python train.py --activation="squared_relu" --rope_base=58700.0 --init_std_qkv=0.0626 --optimizer="cautious_adamw"
Each number is 200 + 40 x the weight over its row's rms, rounded and kept within 0 to 999. Layers, rows and columns count from 0. The size before them is the row's rms in percent of the matrix's.

# v: layer 3 attention value, 64x64, rms 0.204, rows 57-63, columns 0-63
# o: layer 3 attention output (transposed), 64x64, rms 0.211, rows 57-63, columns 0-63
# up: layer 3 MLP up, 256x64, rms 0.232, rows 0-45, columns 0-63
# down: layer 3 MLP down (transposed), 256x64, rms 0.222, rows 0-44, columns 0-63
v57,103,228,158,161,169,223,208,166,182,217,175,251,228,194,206,259,200,203,211,199,247,190,236,225,208,139,186,67,200,229,263,190,268,234,209,225,174,234,228,194,171,156,243,200,131,198,148,168,224,338,241,229,165,197,135,158,184,186,186,245,158,220,198,195,210
o57,100,161,185,199,180,185,124,254,253,206,106,183,215,213,241,146,196,126,206,243,214,226,151,225,241,213,193,109,183,163,255,170,174,157,234,232,240,147,178,223,161,170,231,224,192,226,218,238,148,178,212,258,211,150,221,190,192,212,177,209,99,237,161,119,226
v58,101,224,238,187,164,174,217,183,148,223,276,204,212,215,186,193,240,236,222,226,192,222,175,133,180,202,212,262,156,230,166,297,148,201,170,154,232,206,233,142,228,223,136,248,186,192,222,238,237,85,148,234,264,173,222,265,181,177,182,175,254,178,252,258,202
o58,097,198,183,234,184,223,205,156,171,224,213,233,203,164,175,177,190,232,153,152,185,100,215,103,176,269,156,231,228,253,168,227,211,200,133,195,124,246,213,223,171,237,227,166,203,136,236,167,295,172,204,128,191,268,180,219,231,207,243,159,206,149,215,248,209
v59,109,214,137,139,201,181,169,156,237,210,103,153,190,233,254,126,231,223,185,193,256,229,163,173,229,220,200,148,250,196,157,234,154,171,166,127,210,198,235,198,230,166,144,148,214,172,183,170,121,170,259,146,240,228,213,172,192,193,174,186,155,188,228,243,288
o59,107,212,178,184,215,237,188,223,148,210,158,206,158,208,221,151,222,236,224,261,169,225,147,219,253,234,173,186,230,202,206,145,165,180,224,173,259,241,171,149,292,247,236,237,231,199,188,122,144,160,253,214,261,173,203,116,242,160,188,145,268,227,170,230,128
v60,107,146,188,222,231,213,221,245,231,197,155,235,154,235,185,205,224,190,225,233,196,187,161,211,146,247,160,181,145,168,258,140,201,199,235,148,138,205,208,192,222,131,162,162,226,244,147,227,200,223,180,115,158,127,160,180,166,250,238,293,157,269,194,210,271
o60,103,190,188,175,220,189,184,190,272,233,248,198,138,246,139,231,230,243,215,199,218,229,241,208,268,214,166,191,213,217,257,223,175,150,350,189,244,196,173,219,206,145,252,263,211,258,142,220,194,225,183,236,181,201,217,170,232,224,275,273,226,244,199,175,199
v61,090,198,180,125,186,179,199,183,219,175,151,111,225,128,217,154,205,235,180,160,185,247,209,222,249,261,230,137,242,220,268,154,187,200,192,205,209,180,178,253,191,196,177,171,172,254,172,115,201,297,260,245,210,253,186,208,128,170,158,171,172,192,169,232,146
o61,089,186,188,197,252,170,171,253,111,161,122,203,203,186,137,213,176,181,234,230,227,270,162,240,138,173,178,149,145,151,234,114,204,150,169,254,236,181,198,161,223,263,198,225,221,168,249,212,173,230,212,281,222,203,237,145,220,162,126,220,225,189,212,174,223
v62,095,209,168,163,175,234,203,218,175,238,198,129,170,136,220,166,220,238,174,223,178,224,151,99,211,241,191,148,234,202,200,228,139,231,172,223,225,195,234,226,162,292,194,177,156,187,244,165,252,150,253,191,220,228,289,177,247,151,180,128,186,117,218,180,170
o62,104,191,154,162,205,256,191,248,136,154,269,165,166,188,187,148,248,211,198,176,255,182,159,99,220,169,129,188,157,143,192,214,196,193,143,205,232,226,265,183,234,242,209,158,147,166,251,164,256,170,218,182,166,232,186,228,192,159,143,124,204,143,222,239,176
v63,100,158,258,201,282,197,238,245,262,270,209,184,180,181,209,247,196,210,221,192,202,189,175,221,211,160,146,166,182,231,153,174,228,263,235,246,169,209,167,203,227,225,94,211,162,231,167,109,167,242,166,192,146,219,174,140,198,186,186,225,145,229,142,117,157
o63,105,219,205,120,208,144,174,239,222,162,155,212,211,285,172,176,201,195,195,217,226,239,243,236,195,211,130,195,230,187,204,233,244,181,291,236,279,217,157,176,170,169,149,162,259,175,260,237,192,252,147,201,212,104,172,171,154,194,159,219,203,139,252,159,190
up0,102,217,259,222,183,197,199,205,187,168,159,181,166,172,179,176,232,211,200,262,224,171,179,184,160,147,80,229,245,211,261,206,179,183,159,162,207,142,230,131,171,195,197,159,204,162,211,150,274,217,218,113,161,250,159,223,251,232,162,116,191,164,180,214,127
down0,100,257,198,196,201,120,227,190,248,200,249,172,134,221,293,199,186,189,267,224,207,184,179,190,137,175,163,278,217,216,203,172,229,151,271,202,223,226,239,170,207,172,234,187,169,204,166,197,237,118,119,250,184,230,149,177,220,187,263,163,220,268,146,240,180
up1,093,219,212,221,240,158,224,170,199,231,289,250,177,180,172,236,184,207,165,178,195,191,219,166,217,189,195,230,227,232,137,161,203,197,148,226,224,184,251,241,191,214,212,123,233,232,118,220,259,192,137,123,198,244,196,268,228,192,172,207,157,78,270,253,207
down1,085,204,162,214,212,141,195,226,227,216,211,173,212,203,123,179,201,250,164,238,218,224,215,186,178,204,177,212,208,130,238,200,211,201,231,254,256,172,199,118,174,202,91,208,172,169,192,140,148,119,235,240,145,120,237,95,173,215,256,185,223,212,164,221,167
up2,094,157,249,206,187,198,227,223,201,256,106,229,228,209,295,284,164,145,263,253,206,204,138,210,187,134,195,236,190,177,196,148,279,217,234,137,185,147,158,224,216,215,193,182,209,238,98,215,202,232,181,185,206,183,206,185,225,229,232,266,196,219,213,233,245
down2,089,225,183,196,187,173,175,177,195,206,288,209,130,160,142,193,252,235,219,208,150,180,157,129,191,231,217,147,241,232,216,216,185,176,204,219,162,236,186,219,170,301,126,228,214,219,258,175,244,149,210,246,229,199,192,267,197,249,234,86,188,177,209,218,137
up3,105,199,173,181,202,164,149,183,201,185,237,192,192,127,243,249,233,167,182,150,257,173,208,99,247,208,136,184,174,141,249,224,236,201,227,198,231,72,233,218,154,209,121,215,192,168,242,212,303,164,223,189,207,146,174,172,233,197,200,235,181,203,181,208,197
down3,103,139,188,233,176,151,240,194,183,180,163,181,173,173,195,162,232,222,195,215,201,261,275,213,130,224,200,203,201,147,179,160,168,179,151,162,270,231,291,236,192,251,163,144,202,148,238,240,142,130,188,204,226,183,184,214,196,127,109,148,238,207,242,183,149
up4,095,287,214,204,220,172,218,206,206,86,159,148,232,228,162,161,237,199,202,266,222,228,232,165,222,211,198,152,229,178,249,194,287,150,183,173,241,218,215,185,120,230,207,213,109,202,251,230,218,175,198,224,143,137,229,235,132,155,259,196,188,170,206,199,202
down4,097,235,232,210,186,169,219,237,229,216,203,180,250,224,174,172,191,231,122,269,256,193,156,208,261,222,213,176,237,216,210,194,204,155,124,138,114,203,228,170,248,233,168,199,165,224,262,207,181,226,242,185,209,151,241,169,215,310,217,259,152,242,149,266,242
up5,091,240,231,205,123,231,226,173,219,217,134,147,246,197,289,197,233,261,166,205,245,135,199,240,172,196,248,129,146,172,166,191,167,265,155,232,242,184,181,201,170,193,216,176,206,195,157,222,183,176,190,242,233,149,206,213,175,171,186,71,179,234,201,134,165
down5,093,243,181,189,184,191,185,160,162,149,144,242,158,211,255,251,240,259,273,270,244,187,208,258,252,218,183,207,229,175,261,242,182,199,246,153,202,289,229,188,253,177,241,172,179,190,153,195,189,150,149,204,174,270,187,254,201,151,241,183,194,241,193,268,143
up6,085,224,146,201,193,285,199,139,191,180,201,154,193,229,192,153,166,206,187,209,213,232,267,223,182,186,181,252,145,192,154,229,262,198,175,210,170,155,157,186,262,194,232,220,92,217,115,208,258,261,171,162,221,175,134,183,210,245,244,203,181,136,238,145,253
down6,092,229,135,158,204,93,255,147,190,249,206,240,169,156,196,201,195,179,188,158,191,192,227,273,167,145,228,250,207,206,216,236,202,192,177,152,139,172,218,147,272,235,250,233,223,178,262,196,163,212,192,224,138,234,261,176,255,173,206,214,159,184,225,263,278
up7,097,204,124,165,189,175,167,192,152,195,264,157,210,164,203,171,245,226,227,221,181,178,225,153,185,205,140,194,162,128,169,155,225,140,251,178,176,178,187,202,162,218,252,310,133,205,201,182,233,209,160,167,239,151,116,276,145,172,145,157,182,204,233,214,167
down7,098,229,188,274,222,149,207,186,263,197,171,255,241,204,115,213,175,187,219,199,157,242,147,260,159,225,221,146,223,146,285,174,246,179,224,169,256,222,174,162,171,229,193,212,212,230,142,252,175,177,238,211,183,150,182,256,194,296,116,187,192,215,214,204,253
up8,098,226,143,278,275,192,237,213,198,179,188,204,177,215,237,202,178,211,225,292,141,216,188,224,162,257,195,156,205,202,201,256,210,198,141,215,218,215,182,251,201,185,203,147,187,281,209,229,181,246,148,289,219,105,203,234,231,248,164,212,121,141,155,213,176
down8,094,176,236,155,238,246,273,318,164,221,118,206,175,212,181,197,189,216,236,207,209,183,135,203,236,259,215,186,196,210,241,207,223,169,172,146,190,253,222,298,221,207,254,205,252,142,203,192,217,228,182,195,227,163,252,238,197,195,212,287,124,255,198,227,207
up9,096,198,235,188,204,201,171,275,51,173,233,202,219,196,188,225,201,236,185,223,184,253,209,140,232,214,163,215,139,195,199,230,229,168,237,262,216,93,214,152,194,211,217,184,203,172,220,251,243,192,244,185,187,196,185,218,262,182,192,167,149,97,251,177,171
down9,095,180,209,221,179,226,225,208,252,190,214,242,187,220,139,239,205,184,175,233,132,187,286,261,200,150,200,173,171,140,224,238,101,151,190,156,192,280,173,279,257,233,181,217,191,178,243,194,175,203,177,276,160,230,183,162,234,181,140,200,268,228,133,200,202
up10,122,154,167,208,250,175,125,191,149,95,153,239,207,194,250,192,202,220,268,299,197,282,177,202,234,138,213,196,223,174,271,196,160,242,167,180,231,192,183,145,218,263,168,181,234,244,177,229,174,167,189,206,212,146,174,182,167,231,124,178,250,179,218,204,213
down10,113,183,156,197,180,174,185,215,217,126,117,193,297,258,100,176,161,246,218,207,187,165,220,183,195,132,228,143,220,188,234,230,217,255,295,176,214,218,207,217,185,223,138,209,180,213,143,125,179,198,229,172,167,188,223,231,197,235,156,180,265,196,151,246,203
up11,096,276,151,149,214,135,149,201,203,133,237,157,164,261,187,229,258,198,230,196,192,236,252,232,187,98,168,201,163,198,187,235,251,270,219,227,237,243,181,205,207,146,205,241,214,206,202,229,166,211,174,215,117,222,249,240,177,197,218,225,117,172,238,135,174
down11,104,182,244,106,221,231,180,168,232,153,223,204,174,233,195,245,229,246,184,170,183,209,205,245,186,94,202,188,114,171,206,150,230,293,238,213,187,235,235,186,157,260,200,263,144,209,252,155,195,144,204,250,120,168,245,201,224,194,224,236,235,224,225,183,219
up12,091,206,171,206,157,175,227,218,259,226,145,176,257,225,229,176,173,210,206,208,225,229,111,209,236,199,208,236,216,179,121,134,257,226,167,162,206,124,196,110,124,158,223,198,208,217,158,255,95,266,197,153,215,135,202,193,223,202,188,188,154,240,208,185,212
down12,099,272,209,111,216,195,281,88,268,147,193,239,229,297,174,205,198,159,195,208,200,262,152,143,170,259,207,165,177,250,143,176,232,217,226,184,200,204,212,228,229,168,245,181,217,212,248,173,253,197,186,181,216,246,210,188,209,203,190,199,262,235,150,201,163
up13,103,181,170,161,180,213,226,224,165,194,155,177,156,264,177,151,314,137,180,216,221,244,171,131,219,166,184,167,210,116,175,276,228,236,195,264,247,195,214,178,228,144,235,266,207,262,219,220,283,220,207,212,187,210,176,214,201,180,163,133,208,148,181,232,173
down13,100,218,180,180,299,206,206,197,215,232,214,253,259,161,156,202,211,214,128,152,221,142,159,222,112,228,196,213,202,163,149,268,147,191,213,217,156,201,198,224,192,243,187,137,272,191,186,234,187,193,240,171,195,225,164,135,150,242,129,231,107,231,166,202,173
up14,102,148,245,244,189,158,185,196,119,251,138,213,156,118,238,186,203,132,227,274,213,216,135,148,212,157,180,193,176,197,165,143,225,209,197,166,174,197,278,222,233,249,186,144,203,169,230,181,270,157,222,161,181,161,214,207,231,137,136,154,212,172,160,230,173
down14,094,260,131,223,229,262,180,234,213,162,238,153,184,205,183,217,185,192,174,202,181,178,225,151,205,224,160,150,267,201,210,222,201,250,263,259,184,232,176,210,145,71,230,220,221,200,162,188,174,261,172,218,142,190,220,185,164,244,168,274,129,140,204,140,202
up15,105,196,200,178,184,133,211,174,72,168,257,223,227,147,160,154,224,185,195,210,213,192,200,221,189,92,222,205,219,185,208,159,232,169,123,240,220,206,274,241,204,179,179,164,148,247,208,213,185,153,249,174,186,113,197,225,184,223,210,221,208,131,204,205,114
down15,106,237,247,246,194,241,184,212,175,183,204,252,206,170,189,217,212,219,204,210,221,207,242,161,196,117,238,192,181,208,242,166,191,240,183,147,200,253,135,353,227,156,169,248,132,250,222,152,95,224,200,226,241,165,205,213,188,223,157,210,216,159,168,239,192
up16,092,284,219,181,168,180,193,262,229,201,185,199,178,219,211,281,196,217,229,206,279,205,226,236,185,213,217,248,188,97,268,252,284,188,215,247,207,150,169,176,137,139,191,127,224,187,195,184,195,178,265,219,161,214,164,268,185,247,200,235,246,204,212,150,235
down16,095,243,190,170,198,276,172,220,193,237,218,195,271,218,217,181,136,218,183,176,180,191,151,276,156,203,194,179,200,110,220,249,173,160,192,199,135,182,157,153,127,140,185,199,254,204,291,155,262,168,224,233,183,229,257,175,246,248,182,232,216,208,247,137,217
up17,098,282,189,226,161,194,240,193,245,172,215,168,121,200,219,289,206,199,195,172,208,167,206,181,230,175,188,240,184,195,207,246,245,289,155,191,249,201,138,124,143,222,194,235,158,180,193,180,159,237,163,229,147,264,273,257,181,199,166,167,246,164,264,199,148
down17,104,260,176,165,211,175,164,158,238,214,204,178,201,294,170,232,170,218,195,149,212,202,194,125,177,151,154,212,191,169,250,162,232,298,270,177,220,251,190,217,126,226,245,236,240,120,130,205,125,258,182,190,175,191,197,126,185,213,189,217,204,167,225,180,208
up18,094,171,230,252,218,164,213,212,200,264,149,191,146,201,328,280,193,183,241,188,243,239,173,245,177,219,174,232,184,165,243,148,185,259,138,144,242,179,152,160,257,179,147,184,226,196,218,250,165,134,186,168,197,195,214,192,246,189,240,244,182,246,211,162,147
down18,094,159,281,203,153,161,194,187,205,176,193,190,205,212,168,214,253,246,164,186,169,217,168,233,217,223,255,247,217,199,217,179,159,216,217,207,248,295,231,222,233,177,177,218,178,211,156,122,200,185,231,211,139,160,181,176,88,87,232,186,241,142,149,193,143
up19,091,202,168,253,128,226,227,171,153,217,212,238,117,199,226,196,226,199,220,204,204,181,223,247,217,197,179,233,202,235,244,192,176,131,242,167,152,176,184,197,214,128,189,333,179,234,143,286,158,176,105,191,240,187,204,236,221,231,255,243,160,218,192,222,212
down19,088,240,159,152,132,229,218,218,242,193,153,109,252,186,207,195,218,236,176,168,175,194,231,270,199,242,143,177,213,219,228,200,201,126,225,261,180,231,177,161,155,198,157,270,120,163,288,189,186,228,169,268,170,169,172,239,137,209,192,212,199,243,158,160,230
up20,105,233,181,212,228,93,185,220,220,135,257,201,206,220,202,198,243,220,193,169,170,171,152,207,216,196,186,201,127,140,171,185,244,226,201,237,185,194,279,124,210,189,247,231,133,217,236,212,116,161,234,206,231,202,251,220,186,233,171,132,230,145,217,109,145
down20,104,204,136,139,171,226,152,237,181,161,164,194,231,215,156,235,169,204,132,215,159,218,141,108,206,199,149,166,156,199,195,165,183,181,198,142,162,248,180,218,124,173,116,262,190,198,221,214,222,206,249,182,247,219,142,217,169,232,236,200,171,123,272,138,185
up21,086,225,205,251,173,249,226,170,184,156,174,165,182,232,245,247,168,204,210,241,278,170,222,222,259,178,206,191,204,151,206,115,259,143,226,209,197,195,225,239,185,139,175,212,125,176,144,247,194,101,273,202,194,186,159,168,216,254,110,243,228,248,204,196,208
down21,086,172,143,178,141,264,217,160,213,219,226,202,277,174,234,232,177,161,181,245,217,233,219,211,254,235,190,172,198,175,218,224,183,164,285,228,166,236,173,155,174,189,206,198,144,161,296,217,143,153,254,208,173,175,216,150,239,278,106,214,178,191,187,266,238
up22,109,161,177,214,268,214,176,199,124,197,243,208,197,182,167,197,259,217,229,211,205,231,208,146,207,153,160,209,218,125,141,204,173,221,163,206,247,175,270,205,249,193,188,182,158,264,148,179,227,187,265,196,255,175,244,187,158,181,148,119,194,154,125,214,94
down22,107,138,214,168,179,215,225,171,174,206,159,237,202,203,222,246,132,128,139,190,237,183,147,118,234,141,245,165,217,232,234,212,160,115,163,168,208,245,151,245,202,117,182,227,247,166,235,121,127,210,216,207,153,214,218,190,207,194,235,276,196,197,229,212,181
up23,089,252,163,229,154,153,212,203,242,258,195,155,191,236,180,228,139,234,204,244,168,238,268,186,207,200,156,217,177,238,156,247,157,240,237,189,248,203,231,195,183,162,218,221,218,258,73,206,190,253,132,198,206,280,271,183,150,213,151,235,230,220,168,220,156
down23,090,257,213,154,197,143,217,184,224,181,172,190,240,179,151,176,160,235,210,213,219,216,173,155,242,183,215,184,139,225,177,201,260,171,217,197,229,189,221,185,158,155,171,172,216,135,280,223,151,283,160,174,189,235,152,136,196,205,100,211,256,272,117,135,217
up24,092,237,153,218,174,144,198,254,269,244,116,228,232,188,194,194,157,224,226,195,296,303,223,196,234,250,222,146,213,249,189,202,229,175,234,199,234,205,221,216,194,209,187,218,156,263,143,225,228,196,113,149,232,212,214,210,244,300,223,216,183,221,215,229,232
down24,093,249,104,207,186,177,267,222,181,166,160,210,262,312,111,168,134,252,219,244,189,206,173,186,176,251,241,192,175,182,192,151,219,235,208,166,142,256,186,179,191,220,240,196,238,228,163,188,195,174,229,214,222,178,194,178,148,223,129,255,137,207,154,224,170
up25,107,220,150,217,224,197,148,241,221,116,238,191,179,238,198,141,190,235,204,213,192,255,156,105,220,174,185,165,200,177,210,237,228,209,204,214,232,218,199,175,199,119,170,234,208,217,202,196,297,171,69,142,194,190,155,210,214,228,145,141,180,201,192,259,142
down25,105,248,242,159,256,171,246,213,220,145,234,213,209,184,202,263,196,173,260,212,220,210,228,195,177,208,247,226,217,258,195,160,263,134,171,259,183,146,151,185,94,221,198,245,174,234,184,198,119,106,222,253,200,178,186,158,196,158,179,176,191,214,273,233,161
up26,113,220,177,201,157,201,163,334,236,202,247,227,210,184,212,243,204,145,186,191,173,201,186,175,232,222,190,230,150,171,211,241,174,195,209,223,229,162,173,258,159,130,232,268,196,307,123,208,174,173,239,244,147,210,157,217,125,198,179,188,145,211,180,165,255
down26,106,184,211,215,235,223,201,165,138,182,193,195,212,200,256,125,160,119,230,148,214,237,203,220,206,227,175,186,241,181,185,148,162,239,151,256,174,170,137,264,211,171,260,252,213,206,287,133,209,226,165,196,134,229,177,227,140,179,113,190,268,158,232,195,186
up27,103,212,159,227,166,172,165,201,166,186,165,253,211,133,214,228,240,216,203,146,226,177,244,204,197,233,184,248,165,149,154,238,175,218,171,148,232,176,248,220,173,216,265,185,207,207,109,245,242,162,199,113,130,206,227,215,226,288,229,228,96,151,156,212,199
down27,096,240,186,209,240,177,208,183,182,287,233,126,116,186,162,213,213,215,215,200,211,218,188,165,120,237,223,218,158,241,278,218,204,194,244,195,221,165,100,187,234,237,156,185,249,185,229,231,216,148,264,220,288,188,293,195,235,190,212,161,181,156,162,217,201
up28,108,161,168,241,270,215,189,167,200,198,269,231,128,202,195,217,184,215,225,240,271,197,221,172,213,244,79,197,217,210,275,260,172,181,229,240,187,194,209,175,188,132,152,232,229,213,114,170,201,195,175,180,192,217,185,290,202,197,149,127,229,138,230,201,211
down28,108,239,228,177,169,187,210,198,202,197,239,161,295,155,171,176,221,129,248,142,149,224,156,234,180,165,228,225,239,219,146,223,211,207,142,284,304,200,150,193,145,215,183,190,175,209,221,221,160,221,241,190,193,166,218,185,192,142,151,249,120,234,203,137,250
up29,106,243,257,203,104,184,171,295,102,210,199,159,183,254,228,176,218,156,166,237,152,234,227,190,177,120,224,214,210,231,188,187,202,157,173,158,205,169,169,173,182,207,244,106,168,169,196,220,195,167,249,145,152,181,192,229,220,203,221,149,226,156,169,141,147
down29,106,249,167,213,264,192,146,164,225,193,221,234,171,239,275,204,230,192,169,192,211,160,156,229,225,182,221,152,206,158,209,217,204,175,212,65,194,133,126,174,207,169,189,157,235,243,220,270,256,218,215,211,136,206,213,123,156,213,237,188,248,182,134,197,152
up30,090,323,132,213,182,226,151,214,218,132,231,199,160,221,229,185,181,215,302,278,146,219,263,194,225,190,179,141,191,150,284,205,209,180,197,194,230,148,232,233,248,199,177,196,203,184,185,229,168,177,188,274,166,195,218,214,174,245,221,246,230,177,195,240,263
down30,095,175,205,270,159,95,177,191,155,244,150,253,215,193,219,192,169,191,234,188,178,199,200,252,186,132,199,193,232,177,237,168,236,245,161,232,224,217,176,144,274,182,213,164,254,176,157,225,163,224,206,253,158,243,168,195,230,291,291,207,211,261,130,192,198
up31,090,252,198,299,179,119,157,168,198,139,260,198,210,201,152,262,206,167,203,211,200,303,187,185,203,229,180,211,227,198,165,165,171,136,242,128,222,206,175,225,206,110,206,192,213,150,142,196,220,241,217,177,205,224,233,207,124,245,247,226,216,272,205,179,226
down31,095,198,259,251,186,203,229,224,248,211,186,149,187,255,265,228,204,183,145,217,284,150,142,166,185,223,159,206,244,229,205,246,220,103,241,94,226,246,176,161,177,211,140,128,168,168,246,219,227,271,187,217,207,212,237,166,170,210,224,235,170,190,230,229,215
up32,117,270,221,237,179,188,135,233,106,202,201,165,166,198,207,161,224,176,158,178,265,217,261,140,290,159,186,152,218,144,176,247,251,212,205,240,210,221,204,166,189,237,239,224,126,250,225,163,167,225,221,275,235,155,180,203,165,162,182,230,166,175,166,133,225
down32,108,253,233,106,142,182,211,200,198,210,253,156,211,175,146,238,244,156,196,151,218,118,155,166,210,191,278,213,220,250,143,277,270,193,243,249,209,181,180,141,222,248,221,220,260,154,162,184,216,192,195,169,217,209,155,160,205,186,221,157,156,240,229,258,225
up33,114,175,222,201,148,144,219,255,166,189,194,197,220,211,272,186,144,203,249,179,239,205,213,133,220,189,189,221,152,234,197,186,167,131,199,219,186,194,214,171,119,198,198,171,248,250,191,184,279,171,195,173,85,226,163,266,211,207,142,145,138,258,209,147,258
down33,111,172,138,196,161,214,243,162,208,150,147,168,215,211,234,171,168,170,263,253,271,198,183,234,283,147,241,260,162,212,204,201,169,178,109,176,157,145,181,180,183,238,224,162,207,186,219,145,186,174,172,221,146,193,307,235,206,260,181,200,205,218,204,120,180
up34,093,295,123,221,221,164,223,134,168,216,234,219,200,115,189,231,244,233,149,183,221,175,133,136,196,169,130,159,156,208,190,247,253,248,170,243,178,182,254,245,196,211,141,257,170,197,203,150,233,224,215,172,182,163,178,200,205,204,207,176,165,110,153,175,218
down34,090,218,143,160,159,154,171,210,161,216,184,109,196,197,200,221,158,206,165,197,221,223,190,204,171,196,146,228,250,205,194,183,274,134,234,156,172,136,211,221,221,220,144,264,224,274,141,221,87,247,189,238,219,127,154,189,211,160,245,144,210,209,154,212,219
up35,093,215,197,171,165,139,195,255,222,164,186,186,157,229,205,194,249,159,181,261,206,227,223,159,162,209,167,200,270,214,291,153,308,207,210,265,178,157,205,158,140,202,184,215,195,193,220,143,141,205,214,153,139,117,233,133,180,157,246,223,171,232,242,190,193
down35,096,197,191,247,181,210,233,86,207,245,202,185,184,237,120,177,229,175,138,183,162,164,142,167,142,163,230,239,209,207,208,239,216,240,197,180,201,208,182,213,162,219,224,197,214,193,189,146,117,132,170,182,233,202,279,162,222,210,190,182,222,186,326,209,275
up36,106,261,103,181,236,149,228,147,210,189,202,239,175,156,214,167,244,130,187,210,241,214,118,193,168,209,226,158,218,213,296,184,214,216,222,276,242,149,242,221,212,161,243,212,137,216,242,189,192,171,246,162,193,203,158,272,222,214,186,189,234,218,263,128,180
down36,107,182,184,159,207,163,197,187,226,149,156,183,178,233,226,174,215,237,157,234,162,164,171,123,106,212,260,212,169,253,203,172,171,211,298,200,120,150,187,93,192,168,188,149,193,269,192,256,238,223,165,136,219,167,181,216,251,194,235,216,205,195,206,211,150
up37,101,198,208,265,206,168,217,237,187,134,283,195,244,194,200,158,238,176,187,175,202,184,207,186,183,276,177,150,150,251,150,211,283,240,192,190,222,165,235,259,234,200,278,209,152,189,181,253,219,253,259,253,218,212,250,220,160,259,149,153,146,225,166,139,232
down37,104,193,184,146,166,229,171,157,203,209,176,252,163,193,209,210,206,225,225,223,168,225,224,235,203,241,228,142,226,274,314,196,178,190,230,172,149,161,139,252,197,215,262,169,217,207,209,262,215,238,320,162,192,172,219,105,197,250,169,206,137,221,220,191,230
up38,092,244,164,216,194,218,138,290,272,174,173,143,243,200,147,236,208,193,256,206,207,241,162,219,251,186,228,140,209,171,235,233,262,206,154,210,212,210,137,204,211,150,212,147,122,266,108,277,210,205,228,235,181,250,200,170,215,151,200,202,153,210,244,219,198
down38,097,253,214,233,161,147,155,235,275,279,181,238,177,265,232,164,275,207,221,161,139,174,177,224,182,208,218,164,215,204,201,175,156,155,237,142,166,149,187,209,241,168,237,219,237,206,277,250,209,126,206,221,265,244,211,134,261,197,182,181,221,188,199,270,175
up39,097,211,213,181,139,258,164,218,229,163,157,197,165,217,299,195,194,123,155,197,149,169,190,179,256,204,200,142,210,170,176,198,216,200,206,232,228,158,166,98,183,129,149,220,157,203,206,243,194,231,197,269,207,209,282,278,219,271,203,186,214,241,161,217,153
down39,097,199,196,110,142,193,191,172,268,209,188,151,124,214,243,244,148,187,155,229,161,138,221,248,128,186,210,222,197,228,183,193,216,156,276,220,101,223,200,137,245,147,123,161,179,171,246,224,222,219,245,215,234,212,211,187,207,171,252,227,207,176,258,207,187
up40,107,220,202,184,202,186,213,197,209,252,174,214,139,202,241,173,162,208,152,170,233,216,266,168,235,187,187,204,129,123,147,207,204,178,178,163,186,171,181,254,175,169,213,170,225,272,244,243,190,250,143,192,121,133,280,239,229,201,170,214,172,214,331,213,232
down40,103,146,204,160,217,218,244,187,186,139,145,230,155,173,179,179,160,256,203,265,246,255,161,163,218,218,163,183,195,260,230,179,73,207,207,157,189,251,191,253,216,214,182,167,176,237,236,153,202,254,162,193,241,197,232,226,196,161,85,152,188,245,193,229,210
up41,124,242,199,225,159,77,193,259,199,150,211,229,210,188,194,221,191,194,251,156,298,175,210,189,268,242,203,167,232,183,202,174,206,263,220,294,226,201,261,165,197,201,217,147,100,188,223,209,158,197,176,198,200,129,257,191,172,213,213,179,159,228,222,179,252
down41,142,203,186,195,200,248,159,146,152,226,197,197,220,147,151,156,177,182,195,184,192,185,237,186,230,201,236,218,324,205,257,131,193,239,228,203,143,114,191,206,234,217,256,182,179,196,185,145,189,229,248,282,283,158,183,212,180,266,218,213,216,164,270,259,208
up42,088,231,150,298,214,128,171,154,181,218,182,148,186,126,189,191,205,253,234,225,188,217,205,250,241,106,233,213,187,185,285,175,190,207,183,143,208,176,210,262,235,105,234,161,203,177,165,246,180,177,246,221,183,157,179,209,168,168,198,196,186,257,212,229,124
down42,089,177,165,237,210,235,186,203,204,254,156,235,229,288,228,241,155,262,199,256,242,142,219,253,209,209,229,150,264,175,296,168,229,188,204,221,153,234,241,153,254,126,231,236,202,157,274,124,200,217,174,226,209,147,147,181,157,213,237,191,225,178,195,193,212
up43,098,218,157,185,122,189,155,270,187,264,213,235,175,138,229,236,197,208,212,173,198,229,206,141,215,199,144,248,129,160,228,245,165,192,206,222,173,191,222,255,186,108,194,250,235,264,202,243,230,194,261,235,208,225,220,256,186,191,193,149,87,230,173,248,197
down43,100,205,234,178,303,219,236,202,284,204,203,149,184,269,242,172,178,170,217,206,239,236,187,262,205,282,216,169,272,119,179,119,200,218,199,228,206,172,194,182,237,181,247,260,207,244,229,185,211,164,205,205,226,169,230,286,156,184,162,214,221,199,121,230,202
up44,105,211,100,218,244,157,154,158,208,149,86,169,203,167,196,135,201,229,255,209,184,243,181,209,250,225,196,206,220,211,245,140,234,160,171,193,268,193,145,200,169,172,221,302,217,225,200,274,210,226,275,222,213,171,193,198,228,203,205,215,150,225,214,171,252
down44,112,240,169,123,181,228,247,155,312,164,217,221,205,195,172,232,230,223,238,214,231,159,240,159,294,238,194,156,134,159,208,243,265,168,212,202,125,184,182,176,142,202,160,267,245,182,174,200,231,242,195,159,181,227,220,179,200,208,180,246,248,192,180,278,179
up45,095,116,114,205,234,184,163,233,190,196,135,216,194,188,189,199,133,156,192,244,234,203,209,210,151,227,175,153,189,152,258,247,218,151,166,188,237,204,265,117,223,193,156,180,195,203,136,188,243,182,173,220,149,254,163,218,235,246,267,130,238,188,270,196,157